config.toml
n_layer = 9
d_model = 256
n_head = 2
n_kv_head = 2
head_dim = 128
d_mlp = 768
vocab_size = 1024
activation = "tanh_gelu"
norm = "layernorm"
norm_place = "pre"
norm_eps = 1e-05
positions = "learned"
qk_norm = false
attn_scale = 0.0884
bias = "all"
tie_embeddings = true
parallel_block = false
extras = ["capped logits"]
init = "normal"
init_std_qkv = 0.0207
init_std_o = 0.00487
init_std_up = 0.0207
init_std_down = 0.00487
optimizer = "adamw"
lr = 0.00135
beta1 = 0.95
beta2 = 0.95
weight_decay = 0.2
lr_head = 0.0087
warmup_steps = 457
schedule = "wsd"
decay_fraction = 0.895
decay_shape = "linear"
final_lr_fraction = 0.0
batch_tokens = [32768, 65536, 131072]
seq_len = 384
doc_mask = true
train_tokens = 265000000
steps = 3897
dataset = "wikipedia_en"
Each number is 200 + 40 x the weight over its row's rms, rounded and kept within 0 to 999. Layers, rows and columns count from 0. The size before them is the row's rms in percent of the matrix's.

# o: layer 5 attention output (transposed), 256x256, rms 0.0377, rows 216-255, columns 128-159
# v: layer 5 attention value, 256x256, rms 0.0389, rows 217-255, columns 128-159
# up: layer 5 MLP up, 768x256, rms 0.0646, rows 0-60, columns 128-159
# down: layer 5 MLP down (transposed), 768x256, rms 0.0517, rows 0-59, columns 128-159
o216,089,217,261,146,241,152,112,187,150,179,162,261,250,199,231,259,179,189,132,141,209,176,202,197,270,192,224,192,163,220,224,166,248
v217,097,180,232,230,216,223,213,205,219,170,180,250,246,204,260,170,195,195,213,290,215,112,196,232,197,182,205,178,189,197,198,182,158
o217,100,215,201,227,193,175,141,175,221,189,235,192,139,162,133,197,213,184,158,125,174,180,212,159,274,183,189,192,229,202,188,216,176
v218,098,173,180,191,199,206,182,212,106,110,192,165,293,164,188,226,208,141,256,176,156,181,170,214,262,234,197,185,229,168,190,187,172
o218,105,170,181,205,219,171,184,191,205,231,195,279,158,189,213,156,145,215,155,256,211,203,213,224,204,280,207,217,167,262,231,132,244
v219,095,180,179,224,231,209,263,218,207,171,268,224,266,239,194,126,221,179,241,191,189,203,193,240,45,211,149,226,246,229,226,193,236
o219,095,214,238,231,160,230,186,179,246,217,196,218,148,151,183,212,175,136,183,200,169,190,216,173,303,233,201,194,167,208,215,197,175
v220,092,208,280,199,244,131,211,182,218,195,142,197,115,165,171,195,211,224,232,196,181,121,204,196,127,259,265,196,187,229,209,193,258
o220,088,228,184,183,208,283,183,195,224,158,245,250,226,214,194,235,206,172,149,255,204,196,242,135,232,208,194,121,259,199,174,195,152
v221,095,214,230,232,138,251,170,187,83,175,210,144,177,169,239,293,223,238,217,220,281,266,225,248,220,221,200,179,277,186,147,232,176
o221,099,247,160,174,230,118,193,185,222,243,125,204,162,197,230,213,100,255,173,231,203,167,184,156,170,203,182,203,190,211,226,195,216
v222,109,192,220,224,222,169,259,267,186,164,167,242,178,171,170,145,165,256,140,280,172,235,183,209,91,185,169,222,221,195,199,181,166
o222,113,224,173,186,222,291,225,194,152,235,189,146,234,257,246,139,170,221,213,130,270,163,234,208,212,151,212,212,195,177,177,193,162
v223,099,173,205,197,164,190,151,189,224,257,197,256,211,242,159,228,180,129,266,196,199,321,221,245,212,211,216,166,168,208,184,190,178
o223,103,147,227,259,165,198,174,189,198,257,211,190,126,177,208,225,289,185,210,227,196,191,145,236,170,210,97,269,187,213,204,218,234
v224,100,143,206,208,270,241,243,234,252,229,299,178,187,290,219,189,227,224,213,205,155,166,222,200,113,174,205,154,173,222,261,213,263
o224,108,226,203,163,152,175,190,192,244,217,181,203,154,105,223,163,186,246,180,186,204,233,253,165,261,229,256,204,191,145,196,203,171
v225,110,234,206,238,253,231,219,262,281,205,193,173,212,185,203,179,198,213,183,187,158,201,185,269,298,185,271,144,250,153,221,222,214
o225,094,293,198,232,165,224,174,177,177,198,194,247,190,247,269,232,196,191,188,235,200,222,297,148,171,159,155,286,221,181,184,185,173
v226,095,172,173,218,243,202,218,159,110,182,203,210,239,185,201,216,225,215,321,248,276,220,233,328,158,238,177,166,292,221,195,194,188
o226,095,243,200,190,141,191,155,199,238,250,157,237,188,226,215,243,190,133,161,173,248,181,177,103,240,228,237,252,145,257,178,198,243
v227,111,227,215,152,188,154,191,189,183,229,234,256,107,198,188,137,207,189,176,185,274,272,246,205,251,167,148,203,199,143,229,231,165
o227,087,72,198,224,168,233,203,242,198,219,193,176,235,193,214,245,204,237,259,238,172,192,113,214,144,210,208,134,205,228,208,169,200
v228,099,185,254,297,268,242,204,200,279,186,174,152,279,163,183,221,174,206,176,140,169,155,198,190,263,170,249,173,197,297,218,176,243
o228,103,258,143,154,201,160,143,231,193,202,149,254,152,225,267,193,235,180,185,248,218,213,210,261,146,198,178,215,232,164,191,181,124
v229,095,225,224,133,191,128,257,236,232,254,189,221,139,195,212,169,145,201,192,231,141,190,166,187,216,224,165,187,218,191,214,212,163
o229,096,135,208,248,214,251,161,196,195,213,262,145,211,219,171,166,223,177,260,162,225,206,193,239,141,172,304,178,185,220,190,188,166
v230,097,217,156,211,201,177,169,135,165,242,217,194,218,210,233,175,166,290,154,209,285,151,206,222,197,170,170,173,167,99,209,189,249
o230,093,105,274,141,178,128,239,176,209,227,200,174,203,211,211,169,212,99,241,143,166,203,210,198,157,186,235,229,200,186,220,194,201
v231,105,204,231,239,157,181,182,210,152,223,212,239,173,239,195,241,156,286,200,194,171,172,199,226,175,193,167,191,250,119,175,163,221
o231,108,172,185,138,212,185,162,203,186,185,204,95,185,177,190,117,191,174,198,177,240,183,155,247,171,200,227,85,205,204,186,210,151
v232,095,199,224,201,161,242,216,221,151,183,172,207,174,159,243,246,238,159,227,167,184,169,190,237,120,220,189,226,240,211,120,229,222
o232,092,276,261,201,216,112,225,180,155,172,217,208,186,210,179,203,197,266,134,218,171,181,240,206,258,178,106,189,179,180,192,168,181
v233,100,175,212,169,161,206,169,173,177,179,166,165,235,160,212,179,206,204,194,211,256,193,208,200,169,113,213,191,166,166,201,186,139
o233,088,269,175,191,173,218,217,176,183,191,169,232,188,164,159,208,169,133,181,209,176,239,229,179,246,227,188,196,165,233,185,237,238
v234,095,191,212,157,177,167,265,235,170,231,190,221,168,198,231,212,292,169,202,163,237,196,228,132,222,238,273,106,224,257,212,202,193
o234,101,179,223,231,227,196,189,226,250,158,227,185,286,240,177,172,163,230,251,238,200,180,126,221,188,88,192,213,197,201,225,216,178
v235,092,207,159,206,211,271,198,162,207,272,172,106,235,212,191,208,254,181,151,168,186,181,199,152,203,206,190,204,195,177,177,194,193
o235,088,104,155,184,225,148,217,215,149,188,184,222,229,239,184,151,172,267,240,199,240,189,119,195,189,200,197,264,243,204,193,280,232
v236,092,175,197,234,233,256,152,218,218,212,159,188,171,237,212,229,169,197,171,234,202,202,202,162,186,199,178,174,195,282,146,176,148
o236,097,256,194,177,111,182,256,238,243,225,214,173,241,149,178,178,208,183,217,121,201,261,284,175,189,155,207,181,185,164,187,231,196
v237,109,170,207,211,256,185,90,204,197,259,226,203,150,175,136,245,227,205,227,214,228,286,239,170,298,218,174,177,188,183,189,206,164
o237,087,265,157,163,118,262,197,263,201,149,189,240,212,171,257,223,203,231,186,179,153,195,200,164,134,208,173,167,188,200,243,229,175
v238,100,173,187,267,217,183,192,253,213,230,183,193,195,141,165,290,231,166,148,192,163,237,153,209,279,182,219,245,193,271,180,171,162
o238,091,297,210,216,162,209,223,196,188,240,183,187,255,264,206,178,250,209,182,154,210,190,218,229,153,185,200,208,177,174,227,191,176
v239,102,217,144,290,235,187,267,267,109,102,295,262,241,175,236,188,200,219,274,262,118,121,219,213,182,198,226,177,274,160,215,168,193
o239,104,243,191,195,171,204,135,150,213,232,77,163,180,155,178,161,171,170,137,148,272,201,208,230,209,239,265,247,185,230,189,121,231
v240,097,188,174,163,253,172,253,253,246,193,248,204,172,144,240,112,180,184,253,209,235,143,192,255,184,134,182,167,188,261,251,209,259
o240,099,196,256,187,172,202,131,225,154,209,149,168,189,229,217,224,228,191,223,231,185,188,220,133,215,249,193,233,212,203,142,167,124
v241,100,201,134,266,212,193,77,228,187,216,167,168,242,168,308,272,207,196,262,213,206,298,240,172,237,240,162,148,178,160,233,201,257
o241,100,153,240,88,180,169,205,227,243,168,209,235,155,273,212,188,219,220,201,169,226,163,125,177,181,189,157,218,166,232,159,199,218
v242,101,200,173,242,194,175,252,230,179,183,252,281,208,241,187,246,210,176,163,242,256,218,232,230,221,193,144,192,247,105,213,206,136
o242,110,184,245,152,232,273,169,113,256,234,133,209,183,178,225,178,111,206,242,132,147,241,210,216,232,225,224,175,188,202,234,228,296
v243,093,205,176,224,282,179,207,214,198,148,219,239,162,111,164,206,152,239,222,154,211,266,197,223,215,139,119,158,178,157,173,190,186
o243,099,191,223,198,182,184,208,176,169,208,182,201,222,277,232,167,204,214,186,157,232,143,196,180,170,179,170,235,194,216,177,199,241
v244,102,199,214,206,127,212,181,216,83,222,182,203,179,220,209,193,215,177,191,171,237,277,188,182,211,235,208,174,275,251,227,190,165
o244,091,233,239,207,188,208,155,206,215,227,205,237,202,165,237,197,153,168,209,244,150,199,206,237,140,237,206,177,196,198,210,224,220
v245,085,219,232,270,212,201,213,221,137,187,264,216,286,260,187,201,130,179,166,193,199,210,170,193,234,184,253,168,196,171,200,209,170
o245,092,184,222,149,231,179,153,190,210,253,140,185,159,144,185,199,197,175,193,219,223,169,203,276,120,183,196,223,172,202,232,200,247
v246,101,194,215,175,223,180,172,172,216,220,189,167,178,224,164,137,191,220,134,288,227,235,183,185,192,220,173,194,157,177,179,181,209
o246,104,233,176,277,228,209,235,266,143,200,241,209,221,196,186,165,237,249,206,108,205,218,242,139,207,227,167,218,191,201,237,235,162
v247,098,193,152,196,162,223,108,177,235,162,185,204,127,168,154,274,217,148,185,195,242,171,158,301,173,230,180,191,216,164,141,152,182
o247,097,313,189,237,218,200,284,173,224,252,191,146,196,207,188,201,123,247,232,145,106,204,244,156,244,210,209,191,214,197,219,254,226
v248,102,180,209,213,111,229,180,197,251,246,201,245,220,202,154,229,225,216,100,158,236,231,204,178,251,204,172,159,214,160,187,164,186
o248,096,292,150,214,248,154,208,232,178,121,193,118,216,208,233,149,139,236,167,191,138,215,211,239,158,212,220,257,248,183,228,202,185
v249,107,195,97,217,302,162,150,178,267,166,199,193,233,144,184,108,173,250,137,253,192,201,204,239,156,242,181,110,188,149,196,147,267
o249,096,258,249,200,124,209,224,221,218,234,226,195,168,283,217,228,188,125,291,97,218,184,234,92,262,148,232,235,183,174,171,285,198
v250,097,224,149,207,156,248,209,257,225,216,169,196,127,200,195,178,222,172,196,145,210,169,182,110,221,204,289,237,128,179,213,178,167
o250,098,142,175,223,277,166,193,166,202,161,169,186,206,248,212,178,165,255,232,260,215,210,254,318,131,189,142,157,149,284,225,277,199
v251,094,203,249,222,180,224,150,99,248,178,159,228,214,227,164,268,168,247,168,162,234,232,211,229,291,187,172,202,153,190,157,219,168
o251,102,222,113,184,211,236,230,256,158,187,206,208,250,179,219,212,186,174,152,253,238,229,160,195,150,182,122,184,231,214,168,248,219
v252,091,180,167,192,262,221,203,212,218,252,243,148,199,287,194,124,213,159,159,181,151,145,210,163,77,220,227,256,163,195,215,157,243
o252,092,238,143,203,196,198,233,190,246,169,144,270,233,153,132,222,215,159,206,217,288,238,201,114,252,289,188,184,174,145,223,275,186
v253,088,199,169,192,131,196,144,185,229,151,201,245,224,214,146,225,232,244,170,236,203,259,192,180,240,219,117,184,238,152,214,182,126
o253,092,135,175,171,298,289,203,236,169,189,228,142,220,235,234,127,190,212,245,189,245,202,96,149,181,241,229,151,189,200,199,197,224
v254,100,253,200,203,118,208,228,184,133,182,182,265,275,142,207,155,161,181,297,75,318,205,200,212,159,272,234,245,163,177,152,191,170
o254,095,117,173,194,253,144,219,181,249,210,236,145,128,255,169,209,223,240,157,268,140,205,175,270,209,170,156,205,139,212,180,148,193
v255,091,158,220,128,231,223,258,244,206,155,163,127,161,182,153,154,238,140,263,274,191,202,155,197,190,274,247,239,172,257,215,198,149
o255,087,273,200,274,177,211,184,152,255,221,228,257,210,233,209,228,202,197,244,165,176,178,286,155,268,208,304,215,208,200,207,228,200
up0,103,209,216,120,243,156,223,217,197,230,183,203,187,177,180,90,166,259,191,213,207,226,185,263,223,192,201,152,195,213,270,181,188
down0,095,226,171,126,235,161,215,240,133,239,220,185,253,189,202,201,236,198,245,187,228,189,222,207,252,222,202,189,186,157,252,206,247
up1,091,194,292,117,247,164,170,217,190,236,225,206,189,204,205,157,188,183,217,240,194,261,195,253,190,237,200,207,163,220,188,227,247
down1,094,225,160,263,159,222,200,188,234,235,123,151,162,151,159,156,160,244,162,190,211,189,222,164,234,159,208,206,151,199,120,167,155
up2,091,228,131,172,227,217,214,181,201,148,253,202,267,114,302,165,146,194,246,228,221,152,194,151,173,213,229,136,282,141,153,188,206
down2,095,190,237,240,203,218,138,203,207,153,205,186,170,255,175,310,249,214,154,147,188,200,269,265,265,170,166,263,154,257,184,263,203
up3,115,283,167,173,137,251,228,226,130,256,152,219,232,182,209,197,240,210,239,159,260,219,210,226,189,247,226,174,159,169,198,200,197
down3,114,246,269,175,177,224,199,193,228,183,173,204,205,255,179,195,161,126,193,272,220,201,228,241,264,212,174,182,276,250,262,103,237
up4,109,245,194,203,245,205,215,126,199,204,208,178,141,174,122,172,237,272,230,195,179,195,269,185,255,100,172,216,192,226,231,188,209
down4,110,182,236,187,168,176,216,217,222,226,192,198,191,246,192,230,222,236,170,239,275,176,170,159,130,278,242,245,140,217,145,235,224
up5,105,181,207,182,242,198,258,201,227,168,185,120,92,180,207,230,188,280,145,255,171,249,277,267,137,146,203,189,195,219,168,186,159
down5,102,136,209,215,207,160,180,230,124,275,162,174,225,225,190,246,174,185,251,121,222,200,238,223,215,217,177,195,90,161,169,232,346
up6,062,192,235,247,156,210,170,174,203,152,164,174,154,249,181,194,114,121,311,235,229,188,263,161,178,217,191,169,315,215,214,164,226
down6,074,208,190,114,206,230,255,154,181,248,208,195,222,157,181,147,262,247,161,198,155,206,137,223,271,184,238,169,104,164,246,295,227
up7,098,189,251,121,197,209,132,195,188,178,234,139,193,207,195,198,242,172,173,195,209,253,202,202,234,232,183,119,182,204,247,232,237
down7,084,199,185,202,180,211,237,218,175,243,169,125,193,202,150,242,239,243,197,140,159,239,177,266,221,227,150,219,175,169,265,236,197
up8,104,186,199,201,133,169,231,212,235,215,235,219,198,204,192,240,183,276,165,200,184,256,236,344,185,162,161,211,212,148,216,260,132
down8,107,221,123,192,189,177,203,222,116,203,182,189,214,154,167,179,219,170,180,195,203,212,212,239,203,213,279,191,163,107,199,203,183
up9,104,192,191,67,185,247,219,213,166,238,168,188,209,232,228,161,210,185,197,205,220,178,210,250,196,253,259,214,271,177,248,248,267
down9,100,256,298,251,156,162,183,177,226,127,130,201,230,259,191,227,196,139,246,234,158,228,292,251,191,134,166,212,186,213,163,168,198
up10,097,195,191,141,145,211,136,231,224,176,173,191,188,262,203,182,209,128,192,262,280,207,189,190,112,261,260,164,139,209,235,162,224
down10,103,251,171,222,239,216,270,229,187,198,235,273,211,223,219,177,103,272,236,202,162,128,264,192,243,202,278,112,241,156,216,222,172
up11,089,177,243,173,95,235,190,213,206,209,178,217,195,215,156,155,175,170,236,234,216,164,270,205,200,191,224,133,245,226,265,226,118
down11,093,227,188,261,225,214,177,237,251,235,148,180,177,188,211,228,209,179,180,246,200,172,140,180,222,200,211,208,160,264,218,217,172
up12,095,165,125,190,191,161,150,206,80,251,143,166,312,337,199,176,175,211,283,215,160,185,224,208,232,192,228,185,226,168,259,193,185
down12,094,206,188,170,138,207,269,196,276,176,160,233,141,99,131,235,236,274,197,246,260,94,162,161,159,210,195,189,212,211,235,245,186
up13,110,219,193,181,134,295,211,217,184,163,251,205,221,210,194,174,217,201,183,186,235,181,226,236,191,226,270,208,237,171,196,183,158
down13,102,210,126,273,195,217,226,194,223,215,140,162,221,267,249,211,238,168,200,169,180,215,163,224,203,198,188,165,200,167,198,206,179
up14,070,215,149,179,129,234,192,250,206,186,217,247,190,237,260,160,206,115,196,161,333,222,241,219,130,214,242,247,224,143,207,199,167
down14,080,201,174,242,182,217,142,213,178,196,185,219,193,199,140,216,279,248,246,196,176,169,218,218,226,201,178,183,165,185,244,166,215
up15,099,204,221,226,196,225,228,308,235,201,210,242,172,250,210,229,201,216,195,194,182,208,243,172,233,254,221,142,238,106,160,158,144
down15,102,236,204,236,190,213,199,144,239,172,218,132,216,201,186,190,198,198,219,105,224,173,146,148,152,230,209,243,224,268,247,229,297
up16,103,205,199,161,166,316,170,286,177,284,182,148,247,324,222,199,173,191,215,200,284,180,249,111,283,208,211,129,199,132,202,168,179
down16,102,161,257,255,195,226,213,148,192,163,174,141,140,198,206,259,172,185,212,177,184,221,160,165,190,279,153,208,220,207,235,161,242
up17,096,201,182,168,210,253,209,210,233,240,146,251,209,282,225,168,180,268,235,294,223,254,232,264,220,199,237,233,181,157,199,174,220
down17,098,160,204,271,263,239,201,211,271,123,155,254,138,241,244,260,212,117,227,174,166,222,202,123,219,214,220,170,206,259,235,213,164
up18,085,208,180,210,234,148,168,207,175,166,231,211,196,211,257,199,231,194,212,259,222,281,204,225,131,213,169,238,199,224,270,207,243
down18,083,200,202,247,218,129,111,144,172,227,178,141,205,193,207,151,177,291,167,178,215,163,166,160,241,185,149,170,256,178,228,202,210
up19,096,178,163,225,222,161,221,178,160,271,226,183,211,264,175,204,190,209,242,213,176,258,264,249,211,166,168,212,191,205,228,175,268
down19,093,255,173,204,227,222,222,180,202,138,199,280,147,194,255,212,116,274,138,197,176,165,157,169,214,225,164,131,202,192,180,221,125
up20,093,209,258,215,165,185,199,219,189,232,175,173,234,296,244,182,162,206,160,229,158,224,199,184,150,251,203,213,194,142,191,170,175
down20,093,213,196,216,208,237,193,128,177,151,185,173,275,205,268,152,208,223,234,230,261,175,200,118,119,183,242,149,201,157,135,163,205
up21,100,179,207,157,240,159,158,205,240,183,244,127,218,236,256,152,180,258,97,217,190,236,220,222,93,207,188,193,229,199,235,193,239
down21,103,152,227,206,183,214,185,156,151,167,138,266,111,182,148,199,279,210,191,166,255,202,222,212,152,232,120,193,195,181,233,170,218
up22,086,192,325,223,212,204,179,185,159,125,179,197,152,219,156,180,256,198,205,232,298,193,177,178,218,184,237,140,221,190,223,179,206
down22,084,248,137,255,189,171,159,147,224,171,167,234,236,136,206,227,243,236,184,138,155,179,285,171,259,220,192,128,245,172,260,184,220
up23,084,266,196,144,221,201,253,179,160,206,134,274,148,257,219,212,192,152,122,172,96,203,260,174,215,221,175,157,215,173,249,157,216
down23,090,133,154,233,236,178,233,169,235,242,200,192,199,170,196,123,219,246,214,97,216,216,94,241,217,173,288,234,198,225,249,219,202
up24,096,223,232,220,185,219,216,158,172,203,198,142,212,218,252,163,182,236,128,195,172,179,206,164,205,217,204,191,182,229,159,146,228
down24,105,183,221,201,233,216,144,173,199,124,160,231,209,182,146,254,233,241,202,202,281,152,194,205,184,149,168,191,254,185,202,187,189
up25,088,253,254,94,223,186,185,228,108,217,208,207,152,178,273,207,147,133,238,182,255,154,238,189,203,204,180,246,278,137,243,241,160
down25,088,152,157,160,241,238,190,188,248,181,211,184,178,203,238,236,283,239,187,272,202,216,216,177,227,265,225,191,211,155,249,169,199
up26,105,221,177,246,145,186,130,220,181,240,218,204,157,254,266,169,188,207,158,213,233,149,195,247,149,175,176,229,285,190,266,158,242
down26,104,202,206,181,213,276,170,207,186,101,221,187,213,192,211,195,239,180,210,218,184,224,166,194,191,222,199,165,197,202,270,322,131
up27,089,214,196,199,248,181,204,289,231,132,153,123,231,180,125,87,209,247,192,194,197,224,194,221,193,222,244,188,224,233,223,185,172
down27,094,197,216,187,297,266,240,227,177,261,206,220,190,164,206,236,217,132,202,233,220,164,198,165,161,185,153,198,103,124,270,202,199
up28,105,297,211,149,209,240,273,242,247,248,184,174,66,183,163,178,219,290,193,213,190,234,218,188,184,162,175,191,175,237,239,173,217
down28,108,182,213,220,202,168,253,136,176,204,163,156,278,236,290,148,237,129,226,219,203,183,182,207,88,236,191,279,157,182,196,199,217
up29,088,187,321,154,146,266,194,141,245,222,156,182,228,193,187,146,205,228,259,137,162,283,208,193,247,172,313,232,166,251,162,279,187
down29,087,194,192,226,152,154,140,174,191,195,207,233,229,135,155,234,238,192,230,233,225,207,253,236,229,251,178,184,159,180,185,198,168
up30,102,193,227,165,184,230,214,211,232,226,156,116,230,255,223,216,133,223,103,190,165,184,138,145,216,237,272,151,220,218,156,188,195
down30,099,126,219,190,246,241,232,213,240,167,171,259,201,215,139,226,220,202,197,210,216,152,230,231,203,148,239,190,195,169,201,187,189
up31,099,253,223,117,211,134,214,193,187,268,279,204,298,206,195,190,107,188,258,204,220,195,213,124,157,191,222,212,245,142,170,210,191
down31,100,147,185,227,242,212,184,193,178,201,205,269,127,198,205,183,195,207,183,160,175,220,218,250,144,205,233,217,210,229,201,188,249
up32,113,227,222,191,232,251,207,249,186,204,191,247,222,200,220,201,182,222,215,260,184,136,222,168,148,215,301,170,222,165,243,149,114
down32,111,172,211,291,255,161,204,168,180,263,206,231,204,150,218,233,216,254,226,210,229,267,152,176,96,243,156,274,94,158,204,192,249
up33,090,209,139,152,239,222,274,186,248,265,199,181,167,202,193,220,190,249,229,219,200,197,267,229,190,222,214,247,129,181,132,233,241
down33,098,205,281,192,190,236,121,162,154,150,190,184,234,176,182,221,178,216,189,176,205,146,284,195,276,102,177,185,251,194,260,188,156
up34,091,144,242,181,168,276,234,271,214,208,180,196,202,203,183,154,217,296,155,207,219,197,224,346,248,133,247,205,179,183,241,183,177
down34,080,234,207,230,257,160,241,180,153,214,176,189,203,189,217,187,196,159,227,217,225,246,189,180,211,185,201,245,249,145,144,193,202
up35,091,206,199,237,187,176,202,172,188,200,147,180,169,208,251,158,214,223,146,174,204,183,205,261,192,180,211,200,335,171,201,187,202
down35,090,154,201,136,209,165,212,287,191,267,203,189,204,197,232,275,273,222,243,173,220,207,255,221,230,206,231,110,160,167,169,175,198
up36,100,227,190,226,168,166,253,240,140,177,242,131,168,241,170,117,253,280,148,156,171,172,200,224,240,221,274,164,185,183,173,150,187
down36,110,211,231,141,178,189,165,203,260,201,193,228,214,203,183,150,145,88,165,222,225,188,180,271,228,249,127,202,257,194,188,211,227
up37,107,225,155,177,217,188,194,191,200,158,235,139,135,202,218,147,179,186,219,247,209,203,180,286,91,200,164,213,142,163,235,171,218
down37,100,231,196,204,252,185,197,194,217,192,142,271,137,213,254,217,162,259,184,121,259,208,78,134,213,233,248,196,145,199,224,145,188
up38,098,156,267,188,190,201,207,102,170,231,119,160,210,202,135,210,184,234,205,173,188,188,192,218,253,210,208,170,197,200,185,165,215
down38,100,239,172,206,196,200,214,219,264,108,217,205,242,166,199,176,203,183,264,227,217,269,260,202,218,264,228,139,200,160,208,241,185
up39,097,211,180,172,271,195,209,191,275,203,208,177,150,170,161,156,219,253,175,157,226,197,221,276,121,190,194,214,198,118,181,233,260
down39,096,198,183,201,208,172,132,187,168,221,103,161,179,203,268,216,214,234,229,210,189,201,169,181,207,178,156,173,241,220,214,198,226
up40,096,181,203,217,188,237,165,179,256,146,256,191,188,197,201,223,193,178,225,259,240,266,159,228,164,254,202,259,226,170,212,209,254
down40,101,225,197,159,198,165,248,260,200,202,171,206,262,211,207,158,156,214,183,165,163,179,158,215,171,187,203,169,211,207,178,196,148
up41,091,249,175,203,249,192,254,179,221,159,232,206,220,235,194,90,176,237,224,166,223,195,226,184,222,234,205,244,215,217,161,196,231
down41,102,196,241,225,186,215,195,127,192,169,192,168,154,220,224,291,232,227,144,213,190,219,174,153,234,184,232,163,273,179,256,179,148
up42,089,209,252,138,173,281,104,183,228,256,228,195,171,223,164,177,237,224,263,194,256,222,208,179,195,138,165,161,211,175,201,229,190
down42,095,149,157,226,196,146,226,250,224,227,235,262,242,209,168,151,192,148,150,236,219,198,149,148,276,172,218,252,202,191,153,237,252
up43,103,203,225,261,180,317,168,203,215,213,192,191,182,260,199,224,157,196,159,166,199,136,277,231,184,213,235,196,264,117,200,174,198
down43,106,190,237,136,246,54,258,199,176,224,219,180,163,211,194,199,211,168,215,185,162,224,181,174,156,168,169,224,194,207,205,180,224
up44,092,205,203,178,147,183,232,194,215,187,197,209,194,240,206,205,176,171,197,249,173,184,184,185,194,219,195,213,163,225,201,209,180
down44,084,235,222,193,203,220,141,276,171,184,157,142,194,210,199,231,184,250,260,198,162,187,200,288,181,159,152,188,207,216,163,205,259
up45,109,230,179,221,94,256,171,161,175,278,192,202,109,212,239,204,139,225,143,204,187,153,222,240,201,176,214,208,264,113,157,204,160
down45,104,202,186,255,280,146,244,201,154,241,220,159,259,252,288,155,222,202,281,108,141,229,177,192,207,205,219,192,220,230,235,180,208
up46,101,264,116,165,225,236,177,216,215,209,236,172,177,192,295,168,123,182,224,232,199,171,209,273,74,180,196,142,229,152,205,198,208
down46,096,173,192,196,223,197,230,165,184,174,240,200,336,221,212,174,150,194,88,168,181,130,175,176,240,227,235,205,253,191,182,228,110
up47,102,240,124,240,205,246,283,141,185,135,249,221,178,282,165,179,192,163,230,210,198,187,213,203,157,232,199,210,186,171,216,212,198
down47,105,165,179,179,142,152,224,166,226,186,212,255,222,267,238,142,262,219,172,192,169,204,196,190,182,262,138,91,180,196,102,146,214
up48,115,284,213,156,160,206,130,181,253,272,189,187,177,211,186,201,203,138,225,196,254,211,222,167,206,216,237,174,157,168,188,237,214
down48,113,220,191,227,153,193,151,217,204,264,208,197,145,222,255,180,168,161,177,191,165,173,148,205,108,293,217,197,164,221,279,197,249
up49,101,150,183,197,229,193,262,201,208,280,117,153,172,218,223,207,202,177,192,248,203,119,178,245,120,191,190,184,220,215,223,207,258
down49,100,201,196,226,200,179,201,233,138,184,182,169,194,222,193,177,167,291,112,202,192,181,171,129,267,174,241,207,155,247,191,185,166
up50,107,207,191,228,179,235,217,210,228,247,185,163,192,226,124,206,238,148,209,222,249,188,274,176,203,136,227,167,154,135,220,176,235
down50,112,188,235,184,233,169,266,160,150,158,152,291,182,232,149,254,258,216,219,205,151,199,247,206,230,186,240,178,253,157,125,250,283
up51,092,211,217,203,171,195,133,156,189,231,193,239,138,255,167,207,187,197,167,177,261,188,262,264,209,133,75,234,184,150,199,159,219
down51,092,178,194,231,168,227,231,250,218,247,247,185,252,167,185,233,293,153,118,171,136,227,182,165,202,276,167,131,207,200,189,141,183
up52,096,204,269,231,271,221,166,248,225,150,242,195,237,206,144,199,164,237,200,241,194,257,237,184,238,174,187,203,264,176,237,165,231
down52,096,117,227,149,207,174,139,245,196,215,213,159,231,194,194,167,222,239,156,167,130,151,158,239,224,237,208,157,196,197,124,174,260
up53,093,234,207,173,185,222,155,195,193,187,211,139,183,190,187,226,171,233,183,207,221,238,198,216,229,192,158,174,264,244,272,173,278
down53,094,183,148,179,193,212,256,194,207,189,201,219,235,214,224,184,229,125,236,174,248,271,190,242,230,193,231,108,276,215,205,209,210
up54,109,241,222,239,185,167,252,206,218,222,229,114,165,208,188,213,192,271,132,182,201,213,259,217,205,181,200,246,234,260,233,178,213
down54,100,218,241,156,186,171,234,190,190,253,232,244,249,196,196,250,191,138,203,241,128,167,219,170,225,230,159,224,216,150,196,172,234
up55,098,228,161,162,287,184,169,160,258,91,166,194,151,193,185,174,215,242,196,260,176,204,203,267,211,88,154,254,225,248,248,169,217
down55,103,189,207,190,151,202,190,167,140,186,265,228,217,121,237,200,181,177,261,180,143,198,169,122,252,204,168,160,142,168,202,165,169
up56,108,238,154,141,207,281,210,219,260,182,156,174,238,171,224,177,209,194,216,173,226,161,229,207,203,237,164,191,180,150,329,193,253
down56,107,257,241,147,161,146,139,199,198,196,223,168,105,148,185,248,143,302,215,185,231,182,157,171,173,182,129,136,172,235,194,156,185
up57,091,177,209,104,249,204,239,138,222,245,141,172,164,262,174,216,230,220,187,175,226,141,214,180,132,207,234,260,189,166,187,196,198
down57,089,133,215,195,166,132,232,148,211,143,207,191,229,301,229,228,238,217,257,168,221,233,218,231,224,190,182,207,147,163,193,164,215
up58,097,195,90,168,199,173,227,124,199,158,238,214,189,334,166,173,235,248,201,154,187,150,216,230,103,241,233,254,138,256,169,202,192
down58,103,162,261,229,143,245,240,307,206,245,176,165,166,164,262,236,194,248,165,227,163,182,193,230,182,153,82,185,227,177,160,204,228
up59,110,221,173,194,188,192,175,238,198,222,175,171,129,241,164,152,235,227,207,155,267,212,260,157,209,143,216,181,277,141,229,178,176
down59,095,198,269,299,224,190,170,168,224,154,183,233,231,255,155,227,206,232,181,150,171,136,238,113,190,147,193,220,184,206,228,180,252
up60,094,212,166,210,244,207,175,199,246,141,150,153,181,229,112,220,173,250,144,182,183,196,247,201,226,170,196,201,164,215,182,209,172